config.toml
num_hidden_layers = 10
hidden_size = 64
num_attention_heads = 3
num_key_value_heads = 3
head_dim = 32
intermediate_size = 256
vocab_size = 4096
hidden_act = "gelu"
norm = "layernorm"
norm_place = "post"
norm_eps = 1e-05
positions = "learned"
qk_norm = true
attn_scale = 0.177
bias = "none"
tie_word_embeddings = true
parallel_block = false
init = "normal"
init_std_qkv = 0.0625
init_std_o = 0.014
init_std_up = 0.0625
init_std_down = 0.014
optimizer = "soap_variant"
learning_rate = 0.00591
beta1 = 0.95
beta2 = 0.98
weight_decay = 0.093
lr_head = 0.0123
warmup_steps = 200
schedule = "wsd"
decay_fraction = 0.318
decay_shape = "linear"
final_lr_fraction = 0.0
batch_tokens = 65536
max_seq_len = 512
doc_mask = true
z_loss = 0.0001
train_tokens = 145700000
max_steps = 2224
dataset = "wikipedia_en"
Each number is 500 + 50 x the weight over its row's rms, rounded and kept within 0 to 999. Layers, rows and columns count from 0. Numbers have three digits each. The size before them is the row's rms in percent of the matrix's.

# layer 5 MLP down (transposed), 256x64, rms 0.125, rows 61-110, columns 0-63
100:434531510546521589475441453455443554487442552572481494466480418472563533479610517530532555415547467481526441429468514525519557530484514503409466447514524499561587497499432531410520559597498590
120:509425527537484500383507450537496496532604483360500489520504440572490553502490472516442541487590517463491491570549551560473592496579500512573454468460639504505480563510466515544455524472487432
117:479443480468530500525466541485496527421486512619527540439506433562500531569540492524501484565401567452548467534499564546558446506592511461407459548588448538447602550489448546496433503460496416
106:470536489501507451487526506503521516489511517549513454530614518464452510438548479420440474501534525432494400476581543516494377413547460459542392596540493465571561609467451470496552532444459512
091:533546440442525451429447546420564540574470566452390490514493525466398512522518537466469428480492522487459523524500517486516511466478422507433567556516418461506513525392474587481546632544515539
084:454510433471531560539551490544512503464497599464485527470441483613543563516509532463523425514531559543458461530430539532487442422513432463396417488571585548526445643477479533465522494521493536
100:505493439510531485568457485526559519455512400622483551580486571546513515505479501485533561448489582479603522437412545486531456431574498574480501474590460438486523497534554583566586507489538470
090:545558517543518593462593520507535495519448517511562550517555554512510526546471513451564507420580458403536484497572549447583600525611577505483446475432515458554496536462468487455500617520478499
073:525563508524490504519499475577547517584526420487568423553372496485597396498469466540484511529516453551490518544490524475468533471619571575525578511510468403489561418529516438503522525490454554
129:498528462503478390481465557504490496521462470487462573574616544541422519508486429481475418478402410554478498487526488555520486401405476448502401451493462497510476479607491536446480494476525587
066:501469483561547511560550474567475527506544532602461544583398508468515607444567518481337392481569445514464490508455509523522433578426455564499479507512473462506541511460453466530508508501526494
092:484437432475537442501473499503518402484560476468389457471631516610546484450484485539505486522509554454442514572634487532435508563580458439500549489506567535550521493530547515505590510488538501
093:541536504466540519548505418498509470474573593549563554435546528416478507581437426510487502490486549523464526480506494496551462599477469523659433455475455539504411544515599468511422561496492491
086:522568490531579565646483427462467486525526512478474497606449501541502539470508444533518540491492513515456443440599510477568557546526560548383446552507476552431472546509500462393465521477564462
099:490460471476575556502564645554518522501481379560441474472518494551536475457494491482547548494554522494540437479474561472521465427444404486574503488576491475499442613531566485517518428494594536
091:440508468461458447510539408481529580509488550367515532520446439415598487497522537488473523465492481409549556525535503550510601440537561461435532402471523486458423491472487474499481428448569444
108:471467496532474437492567491474465515467535409517437491495453629458502502448514489493489528532560541458432472455452600411531483421466377464482518528605420484455440458513493476477498416508399501
086:537381485528464523469525449480523383504470468410476423436518566539537459576441462436454506484479566537445561520510493397429502581522468484531516519523398414529523445479536464507461460507535421
109:508552558507466568473559494516422434503483495475503568426419495381516514475381502471420395486518488569437470495458484462504522433491481528454522512526500504433415516508427542526541441575402435
090:493501496416488512363550503520559579582421458457490484475400517492468505460524491419432451541458533467450483526472562519487498408549512447431544577517542551590543541571486561526433502509435531
125:489447474495432565562500420436529575582492525539500454414494455451547487477535474493504499590539500547466561532474510437620496488492467587513440574557563567475552490504572532563449408496423458
082:444496540455434421560526461455459517518502539555530602511520526464470403481399468492489394553509478522527551560476518427628571470557419566541507496519555491457461557532435487476505568547503447
128:505484532531563513518464533456483547475381569505529509443548479512447595579495471578516528493503561424582511459509407582457558480568526486473630591503420488589482456461499505443492472514526496
105:513526514499549492512489459479458472501535570406482475483494500515545583495537470434557525359523540539584457455573506553518504467527481552462443540536402595470481468511510425548395528552376534
088:494537442484562530524518415478558481567480426470534556487468442499533462519463566590435470623422578481479435521537502543506529514511521571505581484622558563463429576523572508514504455476532543
077:481532523478549582458509513544465589488492506525537549467438488526479459545492573472503562524474529511472635573450484516486361479539441505427561455406438543518561473531498401606483517510531454
090:463578579510477499480461479484480474399549476541547563628556484591509486442536439576600610475520555463529494443495567565476499474470498482541502480459470565520550507476484421458501410551474441
105:532407469532481494444459484547461469438495492496491456470551499445528567545512495510612539522490512514552419473419474478484413480462468582495539463437482380572534535427489562444547622546542574
097:511502582523502573470461441501558452414451434487552555447524445470570503655444463510541541433494502486464446416541521541528456593554546452453546442526543512478558433517585505476430513475478509
095:520500497478472448534441500507527504475494512474509498544531530578490459520467443427517555482542503450516486572473525495451699483558543467539553542506594432522501529471546529588581562573478380
093:579426521449540497441527522438501521491531404586505587458389472420434546542575434499493464384565507443537453542452502547544580553429514490459508510510456514517508516478568585498446493521534485
089:463452510577470471575630438561468381465533506486490494560453494424517520480539518459558465540476483584592481516541427520532475606421568483486481540546590562459478523514487456493505442548450480
120:489515532560407574510481483448508583545458510564511473467461518445454585530537533494487476507489498558362495489632465562400545492472509535615480556486469483432471453474492454496410565464520505
096:485466599573421482447551517497544438526519459531506499607578438467540480495490474477540485493529452492539553593487411504421497585482498399551513448442571481505463492455498381577505504454439544
087:652464523473448541529538593527543551513543502508577519542467486551530592432476449452543478441569481466497578542572550522480472503558531483509569555539535506546592521506493531556401434473575481
102:487456641443558500501582494468592473490456586488510465450524458573510481547445550389475502473540476531471541593519520475544555513492440439449502536420574549541538545530506517561493464498431595
133:436523405455456598605455541467488383477531469530492469537463480560508508579479496485555480494443518569516558467528451476614441441515523478424448431516525456485530506455401536532500521439585479
103:662524543484572531473561465473531560510534592451505396455527399549563461524477395407482454517540541467483447540429548439510545487520503483524527504522516567563557523451509508528439483518469491
104:590517541538427497579575542475420446575548569596492471437479418426526431480488417562464456488466466396490537456469418529478555503576502505488436529448543464540491469553552472490471541536480543
105:520452483486497534376560410466543417457503553550537518456418506511569568479434482549494517477439525518502463583454494526463543550510496564548499546533572560460512590506569597591543568470527550
105:494495453502499521512439488633562511466449441477517532529513581486441507471474567471501487579486497464474430545435487452509559553559460450483510463628511520342508533547465594521521556493466422
109:462404478504539387470503531534436564548524455561422451485443411557492515512539541505543531520515435519482524552474540473474417499502492490454367418525390610482519419498501497528476429481503481
096:536534518541506554422542535485571365458535474512511548549473533535540419515547544375526457466432434536425567519518595541440450481471410482446459485477548540498506415465565498506447454545481513
116:527497501577498493435555488534498485511538590477514440523519450469521466522474500532473385480484552545510506514563496596505493469413487479534368544521648476539540487630530465525400546523526528
113:444485412436539462518512584587488458660495475592523506498528553557500514426430517543445518558539475456472398538537543538463571582524539437492498477497496406515472445542467505462477513494439475
094:514448420487609458553563419532514522421503487437551527531453505531507639469528508490462450443543429599416539475486452550487492499563463528514591507558536504502487529503520529443571439417439487
100:518506553474513475491452398477573476483564512426514464460496581533523475490505563522487428599395503511539441529581526463609507532505508603449519519375557464535601517526523545527497574525488493
104:522561424414504603395527527465487517535438415459565527527535481497503481505503546473446550529479551444521417435409509437547481394540502582497521415530520490491476570554493470463425525554482574
132:440496420473578609437445380502505581458431421569520561482520526428494529477530484558564537525548487492435486500482561522471460568433526460481534457509510524509522473399507507509597518571548571
107:566500489507462515435414337444499469440508599403453542586524551506492489478529502529474521485457503588516509465460454527530459478427474587492510444487485506554603530479457511444428529409517500
# layer 5 MLP up, 256x64, rms 0.137, rows 62-111, columns 0-63
122:559456539511438472506489497488432492481460481623472552482494466497532480602553439424505453466519430462528449472416485490469553537500521550494495586587440578537503406608517583531563573539469522
121:459559472562476558516455415509509488474513494494550484513424429460532535550517464593491534467429543578460589532367468492459452489405546526546444473439515455472457513477485462521634512502449578
106:488379452485575541562478478444553486547397537462462550398470534491497489612505574535563525511468482493476460513504562555533573480429416619527517514531427496471446501550530482513537473496464578
084:522440550555485474464450468475485485503574604411544549460531593597457411549581521428457500489509512548560493572560450498499569455551471490532463536475545449413492480387537496463477514522434547
093:510508565526427523471521495597484542543522407521494539483507492556486452561481461470533541456590457546440485505427502536479573514564558494372441521521540520463549355565561560556501539537428512
094:586546489538522514435429515465550571494487482485509442542485453459464533626522483576510592574494516489417557515529405540432543487544594476447484452458411486505542508428470509571462420513442475
080:460507495525516517513467478465544524493416481507444452488492524667590475594503565565481516471471552545523538456516453531526550508519522554494556463526470482538598545545595511517524368567464411
079:502480478547522536459526551408520475447441527488540470435564440564484504477539422442447531489598555529398552475547441596411500593606560447521498486520561483519506484525578512517551545461555529
114:448484464480516543386491450549463505498504539588534486517432484426572347545486546530502553444466553483592605545541474526482428463483473536527533517437515469455603508568525460564468486462484529
067:519564535574386465449568445465503478480521442478462459559576566431440496548576524500587518467537470584504549427518546513447504534460536453527476454505544514519581563438584466465390486453455489
098:486496387486527627462550434483443442509450532541483556519495520561491509493504504559498604559420494510445609497475479481598565529431512447502561513441454592538509469531395511513563506479493468
093:475441370520497530500546482567564444512440583514496484481521464475484520526539525452596487505495515461575599513511569530482411478498599492491502583434414471464518568448567472546563480520401547
086:504539559506412484447454480493504541463388596507570570443514553534552608534544489514480586524483501500453436502478470601537568502515552388534519545465545441570422534468534495520570474464478535
093:515446506489543441439464464488488522492499532501562627423527457537515472541485442531557528519496441507561614508527368523556493530502455399421516522401491519457536470501446584555573438506479550
086:531442569567528434480443501468444484514497419518410414437401524513496491586534553500503463439533396612501469476477404555471566457549552496499524502494539534550574505542526541416545444505490529
111:521549497458472513532602457461522431484555481544509540401566434462453485530465474385559562472432468411458575434449519498531413492511485523515444488613484516495551496474440470445539514424492414
091:555564448596506531535467495535578465469473466519562596452556591497522501533439467448443580482493528523517595428514487491397489450480545431465573435514528538426466441480530494458506546595578502
127:526481446474488542438548501491496520505476475452549585396388498562487440592513581549453480470430630465528547447418526510536478483433436540497528555474496418463468429569450532530521513549498547
083:501472489419572510615428540438536495575437501460398467388575482506495473551489554481531517576470510545457489518557467504453520547516474491515531545519506586474548550577463412508549546513587414
122:557484439538512613524422517444504541451477543482479528453575461545514551555412555527537470440418561514504576532474514504558402460508521546391445558576479479457552468518487458534446463428463427
082:495498553427436414470546516519497485499493496535542458617467455432497472463543478524508492524492547447562513503409490558462446546431581449591474462458534465639580434533512450584558481543460528
133:479508467543502594525499567491460591522430510642470491445479510464457526535554536449575605455482403541496521460438453547415534501438507473485474517418511474517549522456461612534564533510542470
111:534587505533454509548448459555484606534478419479426484496536618559553460465447489506592570527396494480541558510544525436492538438491590486495492490474605486510523509488487499416451550432464555
092:514504553498456548547462515510517465495541493437507510504588454573515489574481415432452577480571484491592530534501432506542535573515533581419483515526591471545503527598475478559516610507521374
091:492509640515485442506440533507501548503500398515442479608510423464590492504522556569518494482565510415448426456605465502437508459532464557461564493566494500559474507556511482431487554495457578
092:476562548509479547465419574461411576506465499474516525613543466570546505522480562450518498438389408523520541480446508462505535482520529563413508530486526463423480469608598533526475533505584509
114:468469467451595519563499453469498460552550545497519502537471514490423572611521537448601441499522479535495497502416485446545540489558420545518487535478618474385474443512475427514587574544504466
091:502495536475454453467524466566574604483486488559446486473407541529505402625536521492557443478481558462485488491551482569555529474431506420540567504461423511558514410457542468555527490569465407
098:501462450501553503508510567507534497529416485504528496525520611529502467528512547536547557543458501574478402557534468500460541502495533538625535572452496492552537313554539464546582525507443522
084:520468514484542551542529471380451436538502457501489475508533497522587486547493565540503512503420540539602493493510536553505455568469508520462411529517395549483530559439596436509384463455614509
086:473491421504459488482577532480490433465476571505505468457580510503520464515526521514610604547471446489461555420510468476449532507416474427568569461560426569557482473430423479586472450600499512
119:470401470547518512460484463526411498457453405503445410494458428511554537535593513553482486514410510590505540453422535505467513565523534468562572490565470502456501471460530436509393435594497513
115:479485481533588511439527467511454442502461507389545511428496442416474479627543498542561477501542458575463445458461560471435437450552477541466346459509543527491568539421523512487473478500533522
090:482396476535512580479526513442508559506480536459569501391548467408498440570523412455503455499570491536398523478503497463454524490585487487475467526514415485397515463541484416513428445518453591
105:461613463539626509522512428538428471455473446521580496572433495523431385582506490456447541506501582502598513496493506440526469444536487561431481560419420498512465511530533508489479504485553481
124:533559531451441457488503447514444510398469506483541608532467505484504446578522512524530519554479542437566633586490514568540419500454555460465465460455465520574582577506456504452570525460561456
109:525515563535486468536526527540389466491496530481590542427505509503477452497529596415576551527435416474452503492461533487437523549540545567431508473448414472584544426615505441544479568477533466
108:484498478522512555503489451512466554415544501488512523407579533517577470581540589482466429494459526563499530514433506450497366621564500528448405505499488462529522437471414524508568512501577443
099:521455434454466438448436537479582563639431480468535504508456465469456552639554543502478478540518514468484577450593464504567447469438483433530529527398473464519491417518490552531489508526493509
104:439618502523487515517398525435566545527503552515504518506547437431544535538498465587446529449405497451503625540518491542568478435605491526496486468457453456530462572452447530525558522553473561
115:497463558497508594433516413508488600584486571469484533479537471459497578629481447493500513470551503472491557442462478564415477555463497569448467537515456490394480409451527577432530461487492532
093:487554461425530449501412435502449493560417513419553557520456400467552570580459559594568526506578513521532531449473504468502514453443533434467489439530531484582500574486447545534518586549539505
097:400436555573571483483504517452501435408502533562503448468599527475504520446511452475472464505460499540494436457490444556421541539577568540488551538539547550440446473510523431458544628424451520
106:457564575550489552508463455462529549408486493387441476419586575520549488521566509453467493428411574502553493448506544455532461499512412563517498519456538517449524553521527491468514494606411568
092:485558497582498601529530470504462594516548519473439507504521397469509396566529535476550505479480442581478509414442437459457533496484551498573445464491561513517469502563582507464428467522374440
106:453511384465451490534493501542485503403495415486450449488497515615548530562481475473478508452471439441494541429520505540422494436511515411539525496458481492582445388603443574519500473528440555
109:477455441584468533449440521437498473452549483588566567490531556499416479523625402565530459533487428489480486542453466565436548544458576445555504543534478539547512485471486464457612447456490498
115:498625420588471592427571425530521536475433512593524476466472504464521424490542464532579479524467524522502557409477487540545449503415525482511595485508427553515528515484462522532487581473430554
107:501550493543486506650427454574472539491463513491492520457575486512554461487511507568512518467514554533530552512526449495526536470397513380500488429367533501490543463510598532480468484371466492
101:456457405504448570424531482491463485468512479523516580461560463535575414560595480545429500473528599436554546448487448535453535494493457503461439482509584420515493513578485614573534521503468542